Weights of a small transformer language model.
Size: 10 layers, width 224, 4 heads of 64, MLP 576 SwiGLU.
Architecture: RMSNorm after each block, rotary positions, no biases in attention or MLP, untied embeddings, normalized queries and keys.
Training: a variant of Muon for these matrices, 489M tokens.
Each number is 500 + 50 x the weight over its row's rms, rounded and kept within 0 to 999. Layers, rows and columns count from 0. Numbers have three digits each. The size before them is the row's rms in percent of the matrix's.

# v: layer 6 attention value, 256x224, rms 0.18, rows 231-255, columns 0-31
# o: layer 6 attention output (transposed), 256x224, rms 0.14, rows 231-255, columns 0-31
# gate: layer 6 MLP gate, 576x224, rms 0.182, rows 0-103, columns 0-31
# up: layer 6 MLP up, 576x224, rms 0.187, rows 0-102, columns 0-31
# down: layer 6 MLP down (transposed), 576x224, rms 0.166, rows 0-102, columns 0-31
v231 099:486539432454540523480529471545539631595473499497536503555489438376507522536484376525417481509484
o231 094:559504434511495434469503438435540450363473502492392486413509588559554557446480496419582563497548
v232 099:450388495507536510481528462518470498538521543551451451496403518499662586520567501447574529521596
o232 095:443522479493541497482495551421393576512474434475470478560511497515451457496471516565469396573501
v233 094:527583451551513571498517428476495347471504450453492450450471499487477478412540522439543492537521
o233 089:548457451438514550551472564423569571431509504536530486541492493531512514539522455541570550460527
v234 103:545520565466525547524446437517506629515530501526495577568501450426458379513603464464466596532564
o234 091:422491478481474525448556541505500383480483504406586516482549500556532515499453559523446506491428
v235 104:511460508570504464577578462453468494409498501482552484593566523486519512494504593437559576587542
o235 101:414513493483522457494451455517449528468540484561504434452396474530519587472484496525431579405515
v236 102:398458448511551458464448475532492570417518531563534495501469454477571557443622469495443497510484
o236 097:480494441352475611468441492480474472478530536475473493447477472488438497488452485439451542422497
v237 105:468533492491489390483489500415467455460520394412575636507503553528516445516443469483500476569464
o237 092:480478469555546450624436483491572397467530558602465445557555519430453474517478482432410438458559
v238 094:377475503480497522449546532463505422494507434462576513455501552439581532465451481454526545506555
o238 088:548477552517576534533512525474502510435506503460392429617433471503447469551502489453530473490466
v239 101:552506572495521551461541466517543423401485488622539578589515527537544549507540556410574529475490
o239 088:494473582578603448465456499343463502563468498433522459507498544536436426423530495491452577522475
v240 091:508622504472478483506452547445561484503474494501499501477533537431570566575629449494506531555481
o240 082:461499397567455404532500503500530481459502555414438472571493385485535487515561450515499588522471
v241 102:476457452528514637442477523584491578439477428521504480576473442529520514535518564530421482503573
o241 099:479517540514606471486482410496482536504486464511473484433434435537481448563531445457549600435486
v242 107:477563486613491470484569561526389505428399476480487454447519536531529562587456621518444511596530
o242 096:326468558537572394537489616446557545532545460588484567505494523447499589504589431487548549528516
v243 094:470604621472525428453511418504549462441412448489505523558537534457553561606526474498566391421603
o243 088:471490442600499617506488633489455566548553500537458532521412506544533470400504584469532479544429
v244 099:426530562568542466543538512493589508493507425508492515503524505467500590550493587515353461474461
o244 093:410607558518496531463513494518433476414466553489469487489467535537525488463458475438535527597518
v245 099:475435486516548578482503450578444510475414500475431575524572567526504597483548449418565507459426
o245 097:561456427466452477512454419430506589465553621521484382400503571539464475469476494469529489480486
v246 104:515501428504511611442427420634492591497503447538507556528447549447450469465544454427511492463506
o246 095:539502480460511575460497491411447572498576513505475472521549406565471476541558532530527599459513
v247 092:617481485543420425514478420581471431511539456525526555560457446508443485392463470437548498570483
o247 091:591512425536633543509517468457470580454410528545403494524484495429528519535493479502547489483453
v248 100:500545526439530579553470597423410520510480476471544598558468527479491496520518647436467531479548
o248 095:398429504546486477495499557458476489520512559490445500484486483651573548512491481492498505527483
v249 103:478449444500423509432463545505502522572532543477461480519453569436502549478566595512483520512430
o249 096:520517549506536532521417349501487500533479553524513508439541660557497478476460479540444501498492
v250 097:529483454460550474519413495518482504534399562496439532497503529489584496482529430481571528524519
o250 094:511509527564384482514509508457440520432526461515475546472573501400438635494405555535546473496550
v251 100:578384478464533548487356495501440538523585523463457515543529466471476490514460434532528477532390
o251 096:480439486579516429406478538452483541549407502589467523390578535571485526448496601543443484477566
v252 101:436450509535361476469465548452504597512502492571562553408471504568497401460495550471589558492546
o252 091:515470521459507506430502530493443509497603501472525413467581597537401551578555420635496471587475
v253 100:529505519348457427388515511442391490466427488526506499557521474528467464478522443487483502562556
o253 092:544534408582509538557460455485516556501535587544503439445479502490439571515489589516533541452429
v254 102:479457470401485527498518545499499449486532550601462555515439568539563451544512539519507490574489
o254 102:546474529477514526434469471576467554418448499521504437462637368506491554496432526513450562455498
v255 107:445451556528543589560521524419531408373475511529423490479491407566587631396527442483431485558533
o255 091:500541497436550494520479510583484539566466546417484493519507550460562477548452547459588583533511
gate0 102:504582453493536579604543497534529476458459511587499525523579496512441436457492620452566614467446
up0 103:630505520488460613501469602453533407461470513514478474449524512457534477469507552581468475456486
down0 103:437542591514530449532636443558479533495571557435511578517460474481397480551512531473557493516530
gate1 098:477478442456527465319469560483461496524473535469529540471464466527591495502519566534573436508588
up1 096:570408502498503571473429492498572605473447538396516537456504490444491466462458522544478523545547
down1 101:541543387443400465518543573462514493559574529591432548593449476490486539511505467434435576380426
gate2 103:552535511506558523543424414538458511409496467518466507386504477535503502509492506577498523555489
up2 101:535429496515410475383453516668473526533485532544571464476546555489541514460504486484522520501573
down2 099:527489489415514490528573508362469423533499445533472517451473449522481436580522441641485505512480
gate3 098:441506514484516530567562470485546551468511497490522546538496600517542454400517574584457461552388
up3 094:531487514557502567507511492472516436503528518437460486558417502522520466488547601454523502480666
down3 095:518457552546556478420551530523545474507561444569511549445457450556452497468433469502579530589450
gate4 098:574594465523540502490477554393485433554605474480501575483495402526531535523627523491448496464496
up4 099:533561410489521478400508538598477445448510590504544447440571489472534530442511463453437471560407
down4 099:466515575465429504516505371539521581398525410469511475507462537490499532457381525522523487446501
gate5 099:461463546565441491499525469429450437472537443461543487433387496482460474496491581500456497465483
up5 096:504480479624490505471622469529395463478498440485476456497508500570498462472505586596563553505521
down5 099:443459535460455485585465520573474520435516496546490527432447472494486557475526505528456590571520
gate6 105:474589451558475600386502523533510463578525406480516526444488456475486491505466495508549470509498
up6 104:534519429535533522448469478499465506462472475444501454391508434526538517394493526528510490520407
down6 099:498445447484502505452640531485601515409582430552448585459559458477411446505479486494514527479431
gate7 103:459478491456514440487513508534482524519544520467454483530562532456490562497480501436475385478385
up7 100:633485459590476521565475539455514490504545431512438448375477522523505550487501435487538477499488
down7 101:476620480372507492519445518595453535503576578493515436452459453584430421470485585398519456492443
gate8 099:457535577529500507499454470558524489497554451475468520500491390487439544430477503582509556540471
up8 101:484529533505557491449475434481462417464517535506514488579575522515533461481510559425508511557459
down8 099:489491452471513583429547422485577495513439492484539579533448494436503470542499442529381491473519
gate9 103:472504547450553580424479420487521589511499467491436507466476521564513407479575565475608564416474
up9 101:508454462456473495556548471486518466531479552465505545543444495427540431580548473425513454551511
down9 108:500489494497491578418441440469533572512579461474478507471477446571485397454553593506546528469453
gate10 108:513445489384516530595569529555560434533451488485490537543479529466513520551462515561483506567438
up10 106:452478506431458492567576439403407492577490495518544490581488641554544475445506462512523524422467
down10 106:515447502446500550384529523506482589447531471498502487448495501424479480501514607434516466488503
gate11 103:494395476586561453484491487438446488535519494574522438543446484460461518541530476531531471516412
up11 103:531493505475566435518510432443521451509465483440554537446497475463490502495410606489541442421646
down11 100:479524480521517451523510630531475536409432528427454532519439564516488472494600505443482566435527
gate12 106:555519496498490582501471418434594566499431570459539612417558497513527472580522492545477603472476
up12 102:464460544551529610464483557495464480561470482412535451470507495566444597455377462486491533392505
down12 103:309451530458439526482497473400498533402414470521456535438503544424441478458473430489509368486501
gate13 101:520480563507527480496417480558558493519604477498499484431590535487423540531499506492483447408421
up13 096:511489424495569426523551482518512521545508443563476495422473438480466449439501572496557526584550
down13 098:593589523523406490548500355523501481536502570527581508573578528487510448473511545522526446435608
gate14 106:490475468489537559497444559476595455582523488545534470519467523495578517403533440515555449576498
up14 102:579447498512488570464521319473443486503528530442488470418459552521475495540469512461536504552526
down14 102:519508484411621462566519502443550512492540526453463476549444495429525433519454463549559444468516
gate15 103:481498523495578535527515472600477438532423533442448459562562422507518504527548526500499502504467
up15 101:541455510629485542468498567495499437408418458469594463501455467497480495532516490535486651546484
down15 096:476509556487533454515452447522497546541502441611452445539578470554460481524525448491510491549444
gate16 104:462501594502465480480511421581530502614491577391444526461470461516469456500552536576453458443460
up16 101:623501487504483460485570544554533557542457441492423506486411449418516462488547543404454461572444
down16 106:416674466532482461568461464536485494516623492477547440558424489524508450401482565546455551486379
gate17 098:461456475437407504532521532507545468413543554502433465457502475489508589578507442546475565448385
up17 097:418574448507493416562449510460507456623546519489627417477528482507502537459458452416493427496491
down17 104:531513593523540465550516487476440450497567547460520397583422490468543499498527585485525490556563
gate18 096:590500484565437511530548548583466522475421673434496563501499422505501525502477519509501479484466
up18 101:555515507483524541485465502564442447453458442467449508532448529474504442526468560535568527483433
down18 104:476493525486502479477533553563475538458539527511494574522485480492567518441516513559472498506450
gate19 103:540491473494456488464386501496561483450501493516518443517411387490553550441521452446530406513466
up19 104:525555480550441564477514464456617525446503516453475488567537402478497571452531435501616446452550
down19 102:532497486377538419442492410512410449459517488492589484571639512512591464444460520487527484514549
gate20 099:499512520573482514442468549412449476397468518465539539538385572533484411585487542447610471355448
up20 097:559394443381509495486598465473477478486451525509427509457548478412469561510549467594483512507522
down20 099:489545514526484556458498492430439566490506471497495548535503512503522468440467466415535494482503
gate21 099:533524582460487405572377515520512470586546544517492539503534465479499502473559492490479534473495
up21 101:528500486513494432492592472422481489499521498568478398534478565521449524540561428447585408556496
down21 098:444520458483532572528484533516532602526525503494549467404467427477522451415504571575440521412500
gate22 099:437550463548478480586408478456498483485445515469489494538450489461499520474446470490456491441434
up22 100:515419533535514434501583445460490483488446547518498506460495523583485540428476505601483417478463
down22 099:502537491422477503540441523584520513553593489499481528513451521464505521556581463516562465565490
gate23 100:499504562622594559494486550469451487603441520462439533502542469553539485530487513512495527568499
up23 096:528474462547492503508489593485431487326465510475486594544511463593552539527508529537486491566423
down23 097:502514455482536374511571526518599478543501433500500423504562568441522528538570405512458443536534
gate24 102:591490462346531472567492526523552520547469506440437440459547447520493509497506483526447597518478
up24 100:503555586636448582463539483435469518408497513467573420444497549468455478463447491611521531457472
down24 104:604465475479538447449478445520446477561496536498474527461533459451544438468547518534376476491503
gate25 102:592468484540424467474577534372475461521497478541464548496488473562570425444489506443531413410499
up25 106:420456538456522447496457493569541565638422519551573558456566526481492501485455506401447503512525
down25 103:470454466530553520457446573441534503380557540483490453538579582521449505576574505504525452458556
gate26 100:446538600506475434468535523476452538478446456498533391524490448507486476558454624522535480494450
up26 100:461477558470435440509524543551531475445527571539487493503414526505563530441569591536465496507579
down26 097:545477549527573624401398546437453476422479498558439544492555574489477498555448549494583543452544
gate27 105:525426472554449508502474596536514617506551509456580395491572525523506472487446501512489464586481
up27 103:408540577477595489405523538520504499472445492658441504463525452478565471540440526508455522471570
down27 102:490565636489484457495516464498531496536475592481528564541548507447567390559469458458414511467388
gate28 099:496557526485456520514475471563503518489535520530496524397480505609504540499514418581448480419457
up28 097:492534442497482468422517388498482511493538513477515507509432502421458496450512510465460589468487
down28 099:491415561508420567442445463507505514521459513492493560440544451568510534542477492483469382509549
gate29 087:451426509488506562496518517472460482472460510462477437471468567556563465519569522434558514491536
up29 085:512453488503390535537447506551403576571529610472541509492443515455487526544498485569521448528500
down29 105:480464524446546476495549522421549380476442424497438535493552515594565429460557504441492534554506
gate30 099:503427539511522443545523474490389485605457443496496480369499522481533506534498565550517469465580
up30 097:503523484532492579450466488504523458475559537542586518607406461433505531628557468494532590462463
down30 098:557563419543464470523469484586520487540489430439509469478612503472525523488489510462555466476634
gate31 100:517570469454522524424443591539427454455486468559544576451415541543482446470494480423491530488533
up31 099:481451460543480430484498435443500479474492457498504558577546460556519492483520443551360478528454
down31 096:458535413543529564456483499441464491467499461528616481487479461461488474494444548452568609464522
gate32 102:467462526557396422535548498491440581475515504488440455489569445573561466419499482482570510594473
up32 093:517564524551574530449388496469529454650585445512596460528455508495461435522507457484481427512529
down32 099:462485486520480461501562514533435425439311516428420622426374468530473514420520462452546486497540
gate33 099:519473514550578483556557519512509548398442483570417606524426551569511531470517458478468531533484
up33 097:576425479487553453459485466423495413438517509418479383485590436452486511406486468517487564431602
down33 096:474568485467456563519497490472525528603546482459518463497474497377480526513530541570494540555565
gate34 099:492502461547489530489551547501501524536484430408484556448478465446509570470467568480565516524496
up34 094:601511555361531446561596477442537545515571445509524546482597499534572513485494455482431502453512
down34 100:447470589520529430507483538464524524552514515532444475551498494486414478527482635461566566500506
gate35 101:546380548538586426512449533413475495534543482530463553519498467357423494418503442524486512430464
up35 100:549534470510529538403523591561459569384524488471515504540439559404489459420565497541472542501514
down35 099:471494439470475545481544489468501470524513501532496485548510441485556586567547415439420521492554
gate36 097:559536449460502535576532464355507534469459478492500457489462517486466506500567591496522515416492
up36 101:514449541598428505483517492447333492543439420430477447537554544481452472518525558537453456443493
down36 100:565484460434486470552583544512511472508491486537469499424464584490453507536416501554572474590439
gate37 097:421550442529533508490479485473544515467516587527472556532591580450547422543523506477547440525498
up37 099:567535462372545586541503526555395400453450582493458547458618452564574499465482502557482520493441
down37 102:515537446633436448473472447480548539625587548504520492478475581494484477538480536515459598556570
gate38 094:510596566524541531546526485602458542478465514466506545374444537447489485557464464525535631521500
up38 093:527445462505401567538425447494398507458522519519502457429471475540390563565494466496481456509497
down38 095:534513635537606554470507538450480502542500408447457542564557520544552435399517525473502553484461
gate39 107:494548493514529533547496451518470421522549461519471494423416533495475627496437523424462495515525
up39 107:573413464450505528512477476526476464519520508536424370433436530493460467568445531442580502588499
down39 109:497497588466388544554535524541557495388549531468561551478437514427504460488558410545523465508494
gate40 102:590431516451498587456500455568522504471544601494524544477428470535546456465565439506505503470419
up40 101:569499539459536569561461640483488497451452428470534480468557497525477519485488473509464515463510
down40 102:528544502479518460468512441514446537444533544498561398540511550518475564487465460557489540446509
gate41 103:436548399492541416582484555521445530575514392512495520586500426481587534490479558564471596574479
up41 098:492519542540506524396448530525480502421469430447567395509494579531522525539472544457489590460564
down41 096:444463530481594516460566419612529466482510416501501569530431522494448538489564457485488472548426
gate42 108:540406599498526498508492529666489464511444525512514440537466599501583469563476524496494462513496
up42 101:577503527471502529513435387490419566486439566457464431425495526481498578496447542510407622464544
down42 104:501518507530536491558460532421496560480504487536550582528471461493553397517513462584526431478404
gate43 103:521434634473554539508450535570541498385463552585615529453538447536513479419491499428487455506479
up43 102:545460493519503545549432468526480479532521471520519476546464526548578519430446627476470521494528
down43 101:545524516508457516514582462470519539479463563516559493548502587473473461517445443510543479421444
gate44 099:549561552571541483571452568474434489543455506509497454568500445567507462468475490546597452618448
up44 097:481548563462539430497541531533494500531505585496385433524517598442515546534530483409594479469553
down44 100:508534471533439533476502529414564568512492527498464516529483446408453602492509587581473521579474
gate45 103:548523557476510443476513445536425472421411475491500545498533528501530523509490525429517550495333
up45 100:496397480473520482548444524410457448439543507581559538546407541457446455435472518608557543502491
down45 104:492368549383568404564466557415528473554516512475541589422428461536620492524429479459499452565528
gate46 099:504611444561541430450487477442436516462548513534515561335547533463535559590515487395482353555497
up46 099:433571474448564473522494493461428522484603488494441513442432483518437571532552499556540565589462
down46 093:484463464471515482465411563472516575483527468588485489483535497457525466454525491495518447505496
gate47 100:406469432592467606506543465577454490607507534545525453530541567559424507547574527487531524481506
up47 100:511479564496521507519481510468533595416580448531486454401466561456407473556536462489445498406485
down47 101:539439539485489513467557555478526553435508564463486596514484458433493431560477535574448516564446
gate48 100:511511571500484508479467550450480500486560619453481449542551599483529483462497533507485495511490
up48 098:524495565512439587509478519386543513401470437558577578466558558485544481404443500485525519507630
down48 095:461599410504442357514580520534457434538538531497588512515462513515444435528539477482439596515495
gate49 098:539515439496552519471559512606436600424493548471566524543600540528530433486485514459518510408495
up49 101:554480582419472560552545603530504584579590458599460456533513499500414600448450531589522548522568
down49 098:497538456560537442449602544447487532405446597461466516529402586549415490520471479522549402410514
gate50 101:527502454526526541551563570496423496527527551462526453449504502556533622557477523454553530390437
up50 100:526478463475575512535445382498467503530478527414438565482535490449581463505533495502557528512448
down50 097:571545585533541450528511476518502572502456485450549389514464452480529483537462505495466484525531
gate51 097:521391526480508533360499583541564436551474443486502495498629579504639587501495481533484559575561
up51 087:531454457535496557423522496516504500419502558526555480495564536570555437488563496455616465459487
down51 095:511505439524508531583459510535539458510475532508500580455561488446551566499430485472542570520536
gate52 109:531494425579454520550491503518575448534521433479502481499574487483549415480502385489501526483540
up52 104:440519548496540419446563496422502490536506460569457536489428458484533629511495528535525480516476
down52 094:475476607436465458524476528502560566467462479534450478532467491532553503485503559597590509533516
gate53 095:548476496393542568411544546411627485477574513461493504504527516426523537461555550476503515440560
up53 095:422485461529503535508514498483401456451474420481408529532422511425504507463462527509486400514499
down53 095:493516360504490625536500547468493600492608444561508405459507585526478569466457522492556498561609
gate54 097:534482510449450393448384466522546573563567411502552485388486524581519564506555538485493484461519
up54 102:529609489518535531484481497516515471419548562491491407448460476499482555541470483596472511580507
down54 097:541532540556506501517545498482506521601603521590458505444474487560398574491522399459539466456570
gate55 104:472515464490493487349498518451524510454536522486533528462503476476501465483468481467485457485422
up55 099:538535503499453511520474507524529531535402482514454598406378451447389478489467579480565457429467
down55 099:496539539534451484500414454512484482530572423418612433464511460545536529476514517482594518502592
gate56 102:548513474475495454465535515558440527504535541515495517474562471462480526454471541499665531487506
up56 105:625659484495485549492526491555497466452396503584510497421472465421597503472404492447488507534550
down56 104:459391525509531508434456421510509492497456404463466562444534566526559557524552496540450458425386
gate57 097:520512457520525518465597479583481514448621560371519525518453536485489379426575441475418505450512
up57 088:498569537626508603493576452610506486555482528426495490536504493426419471544441505529483554499459
down57 094:588427504466497545499495539502478441446473489468541567547568550436558381624538533479501455459558
gate58 099:526496432516463466395536550542634477520421480543557543457564504444437513482500476494585509546486
up58 101:565624577461551481482590438617466514488552581546478521521475506454486614411579473529419470472537
down58 099:457431467544520539445520499566530534488453452540477481517544542526478466498434468469440581483478
gate59 095:476542459447516548466584546568484495435568456446495479421514457562534426520514567510541595486464
up59 097:454448504508558447604550529504570545471538525519507564488554454435421422503421464574430477442490
down59 092:550500474495530499438454475449407501475520496502451369421533517461406556441494571502595457565506
gate60 099:502458502434509501478558415465464494442494432513521460557500487452450439478571532495572539479480
up60 099:498498584481422532379489534497587563479591545406433527407491472435552421458498458576487520550483
down60 101:485544472618451513446536546487466542474493447516555498527509574507506516525493471515522528496478
gate61 104:425503475496466415461543497423457459500492519438616462551386373500500548504555555488529532476544
up61 105:491561557533452528465539519411530467488471524556472501417539518453495423458473430423462520501435
down61 103:550541529565494572465444518542530535478598422579532521501419489482516518500578516517538565487475
gate62 099:436515512451494417470578534485483498446465534456412506447573573560613441498488565488468437513410
up62 101:484538590478475459508441527529444511562578591466515482341483552549571458498533466498429425437608
down62 099:555478479570449572498469449490518475562528450601489554536433494497421495484460488594604558529478
gate63 099:545410505558492493447540460562463438568561524514611475474490433525520501442456537570510477448512
up63 097:418540561476607512531572519475454464490575525593467498496400403594452517528590442421560482505579
down63 097:450527469524442581517427479583518486472487493439519463636574590503500555546501437522492425392442
gate64 101:431492567434537495444434506536554528522582540537470516510576550539494512515535462503522595530432
up64 106:490493524469430430534501477495518553516472472599447534587371490607523573505432572534412554565455
down64 102:446471611509451510449389475548572499451446461481466500457540524480555503451397460503470552599487
gate65 105:422549431468489632496454411393554538514524502501550481519589451455500489538574489477478476462513
up65 097:512485483413454516349481562471472426459443509490372420488519572495437575569525493521468496479434
down65 102:571455469568564411502558455493497505447464456419448508484415562501492513437541515523566499587498
gate66 101:459581485567457469488480454459610440486574492525348470569447472483526468460531408572486554459516
up66 098:551404620525546491387517543398486480496534493528511450470367451523553473561543465539397500534485
down66 103:470490571471570512546450616519510570356482492447483533582519590472480560468495508429525434447456
gate67 103:537576593430509488509492477520521376493466541552494548558486573442481549475585487503586501454534
up67 099:470538631553562480447550541576465467478509477505519485488496439514482440453553524529518397552546
down67 096:567422537516488551486543533501539487465478518499436510483565515452523430556494448486470483492523
gate68 098:488513523490493622438531549500545501514458517492500489532467472547569355494426470494508520544590
up68 099:531409508476530536504388458452456475498526454499486609547497480505477491534507504543417484514409
down68 103:468418514571517474406477424478548429462540566501465517437500528556444537484422556416430508492528
gate69 108:442406465465472488457538557423525496390562497476470550452448424522444422503438551486457490525527
up69 106:481514479554462417480522442460515535571560518497498581397501457461495463571555573471606442521500
down69 106:526523449517578438491418538592439510545499478505505526500403530528529496414586481464478562513476
gate70 100:447433563454410419458444489497447404475483463567516480486423552433511535515682487466568512488516
up70 095:487480476466480411414513443407438549533439386456543417478476429518450550501569533584520509569498
down70 098:496420516565439422518650396491492427482499635550482513442512489496582462560520541501514482405579
gate71 098:446502537464528485474553430518414571497475564516479456558500539542551457481508519494559474480565
up71 100:491476485486479448438472492552449548426484526409359432475502445499457496591561541519539576476486
down71 098:485432492483478532537459482446548476615571402608599487422493460529499507503526563493533470518470
gate72 099:469601519450494386508430505560487514530442619450570512534510522560472560557531513438451508438486
up72 100:514537529517545534556467580462497458450510463436503556550508498503506518577393566555503535418473
down72 100:541432396545529565511508518465589446528533525551474485502528493518594539568527456494483569549542
gate73 104:506485407469492472567505384540535463504470507534571487478489543425505509395545441484575484507511
up73 105:481480436464509555510531539498531587565559470519354540481521519566486473462467553586554559433583
down73 105:511514533568457473326459536510531505496467531401445456529542508509535504521476532422484466523513
gate74 099:559559452579509464507596488579520455513493476598475506493502507574467504462512499512499503435490
up74 101:576556409485457493505533497577503500551610496491439439540469585451403543521534420499431498481531
down74 100:470509597433516521427442561561523517523538441483534544579440485501488495520478572485556476533564
gate75 101:499508484557610483503565521440519526603533552500509506545479434432498536500477502542488534521526
up75 100:446480455454535445464431553591455532416512591509499461472458596436530520399552450489500573478473
down75 101:564528509453435534455524427467607506586492535509558493545510485492476561499487460528488599483467
gate76 098:509446513518535448529471461536468425549437478558476529490504529506451485532497501480413470508485
up76 098:541458494472475485499422424491482496404443507408361497471451519561538501500454504552585518484496
down76 099:559577560514576517409618489512517482428553452454579533414468451482504485431527531545479524476388
gate77 102:492472561437467443477469434422449573513454409490545418473518520492487486599488588472535574540442
up77 096:494487463583528514431534616518449433562491502536506476511586513505509474572507514458511555476489
down77 099:481577574459594532542481450514466493434446393442462495472472521545521446526389568475492551439507
gate78 103:436454462588528525483452441399580532528531500495516614477471561515445407397485513575613449537475
up78 102:603473434456498525464535552471473470529520466521484447576554513530597512505537538503523516534404
down78 104:486474590496480506521559515581444502497497646476508484503441491443497503520367505504528470504569
gate79 099:499463407519402599567491514550545540529511546465551476440503519477549523511461518571403482443514
up79 097:572531465511462501463506466496489514514495463456506482401617479491449447466526550501536601510428
down79 095:521459504464504488528589403429549453478523554506488545572566532494531442483505515385483426438537
gate80 098:480494402485577471561511458531465475503561449404463462460580431526563407517504477495479535501436
up80 097:414504585561478455534471529538560444486440519520397596564499542511471509495608542499470435512482
down80 102:543544452480567523411496483467443431534433552450522490469436595535469467537474460477594540517499
gate81 096:522522563581470531466432376427404537544496532468490471494551495576513497528532465429521452469482
up81 095:532433450526510476486480555468505490517373435502476462450477467550510382457648488535491447439468
down81 094:543505493436448486561468450509519450432543467617442439527458447581503449521485523520549508546569
gate82 097:507495514500483420490604468496461527521456455505504603411522434549488515456562572457545521495453
up82 101:474502480510489423493479445456553477471444530519398449474515513539508476543499482469603472584533
down82 096:480543509524487527405561536480531441507572406577463499527482541563550524480556503473498498431458
gate83 103:523525417372536545603530451505539555473513467551521483546538613502479497432441601526532469523447
up83 103:479545466508514509547453478439455578539506496498553427495456465566512441480467519416455509543401
down83 104:592503580489619493484525558522540535463497449559564559587479619505436426500541482488505495492621
gate84 101:490421448525525595563474475493582396401451544548516543454451433566436503527520476475501488543418
up84 098:516502485479449465469497460441604428565428466476412562421542462477448442484443514510551632558464
down84 098:478456506558475511563480555560517476491489433496575434522403537513476545488555495525501306537451
gate85 106:547389520510603510437502554528532444510513473531536496500447445449535466515559501499479486553501
up85 104:551558499502462537529527432422452444470446523544564542546491500591533408532615501495566494483427
down85 095:562511541475610472511445569500520552507535446528482478506531458404412441480538438535444503571553
gate86 103:455581496557498466450524485481492628539465405547506516548488531430501466499573510453449487433518
up86 102:549552482481466498493563531462551513576469486490487469523494424538474394545533441563598462582454
down86 103:521572533413525521509473486492488460515420496470478459567532429568537451426598585532502471546510
gate87 099:488538534395402498552413510394492509446488454380450442503532440426491449466600437530493560479465
up87 104:472522554465494501563485516492502529571348582569411482474469494471504525490567413515529414502456
down87 101:440550526575427562483543495431479464490556417542520414390488504451576482480453511421475469484571
gate88 096:584534553439526489583459470473456541500546507453422437437484525507475437566509454380488553426459
up88 107:447441518458533566486518575537549454513461493500532505484571465598493524584492519452444557534498
down88 112:566510524487461493521466443478444561433566555512367453530453538487440444537493417468531550414446
gate89 095:578510482538561436510578402459452605480544583435496475503601530518506498561554424442449597478545
up89 099:447553465552605483560482514465502442513451446521577560514476508504461465492532491543467520477495
down89 097:547471481465507496577519525523538525457453454406541480545444574479448474482422478425430514459532
gate90 102:440491477388473535439537462475480526528560446533481534463488472400550486461425586524495498553382
up90 101:524465445568487551575462422485492399418472501518505437442550424597486546505455515479434552509517
down90 101:478587580412518541457533494459449582471544426472506592594399548377516465474493593508601488490533
gate91 100:533557541539497543470439485568449545484511534453442527564572430460511481545448456400523497456452
up91 097:475512559534481539452554432575450537405469425481435478568481515395521539577547502422529506552544
down91 101:539513574517547459524543574379561455480483564517448546508503473581365509453452508517509462421612
gate92 094:520492572433572494533489509479486431417518497498554504446414483507560515472543482502521529517542
up92 099:432486432562487524542481406586461546593480474535548485460561455450497455598548446468481494395452
down92 100:461540528469654469395535623466507427450560439505482532630524565505480487401580515480474505509431
gate93 100:519438571453507526504586487459517447455524475451424563525540504533529504479537399560611544513514
up93 100:450511594464498479495498445495497502604507553503509543542529488513528562524575434512520525506489
down93 103:437449525442550538495464468518447443484507514541504505504517573426558453518416513517497451521544
gate94 104:504474464531458505484476526576520522556511497479452511507503550519458491516501580445465601438560
up94 099:457472503537452519486571487508519440441480453541501461518488466585425540474485469422460480420524
down94 093:566532448550495558530425497516523525470476424420528464484542576430534527515463484554492515532539
gate95 104:476444444498515506497515524562493505515429485514623465572553452490461598487417448462567462482424
up95 103:569490478554563466535495546466511503450526383531534462416511555529568480479487500580448544426461
down95 096:516481498530542472428543408581546426500572493474549539553497520455538533562495552478506539518483
gate96 096:436511499443555459547423542594450458516473510474464451469515540465499463575496481507584593465448
up96 100:513511569533505551480492519465401438428435569599521515406492425492515497542502414566633496405425
down96 101:515480457577459384484491455584433481436550507519460431563423545450554472481526506441496460572543
gate97 098:622456442522459568487488462458590439464541524558507538450525482542497478473541518376499518472518
up97 102:503376484451579470602539566614441502502518471485435521509540463522339514509470456525475469539567
down97 097:545501501460476546476545497407447500474422528492507459511440512478588540450538438559453582478430
gate98 106:514554510477508526435515497495482434606595552473538495443396511578425583504572499466449427583411
up98 110:527505475528532511463524495587531505563459549589531506490497537494587514495538537547509437509404
down98 109:424520392574323490515536387499507518561433486525478512485461544587468572475482486560416540488477
gate99 094:558411525533485512528503512490463397491482443464506420494473474480589497501471507493560641501420
up99 101:431431510519517504466481469552605476494509656486502429495412542547519556540493544562506565580439
down99 098:585459500578431434488469481537566487503437441436470459496537464508533375536468449546383478423413
gate100 093:501420466435414477532514566554591544471555554548583345512532515568542501474498396550510470493480
up100 096:487537495555466531428513367508449521491517539610544450482471443511523421416455458603462482507470
down100 094:478561591471522469609529491551517537542489435367455507452442474545505541494533549450518550432483
gate101 100:544495379517570495460564500493477469500478522475407541453424506558548468497498444571415460570436
up101 098:504457515409362579515484550421504541589514517557575447567523517456488490509525485587523465427457
down101 100:469520543551519426595509483574557424503462441484509448458403448488579486481481448421509469461498
gate102 102:524508529530453537490492580605504469499598475520520411425424490627540554576459560533508526511480
up102 108:486485559494511425476547524465549500465482550452465576517430493500522498467462448425494569529520
down102 102:457425495500489420463432536631465480429478523473513446500431415491488515592494487533498501508511
gate103 092:544489508452441566492596507494596443511521503430494407476458542490644431536459497453499543425453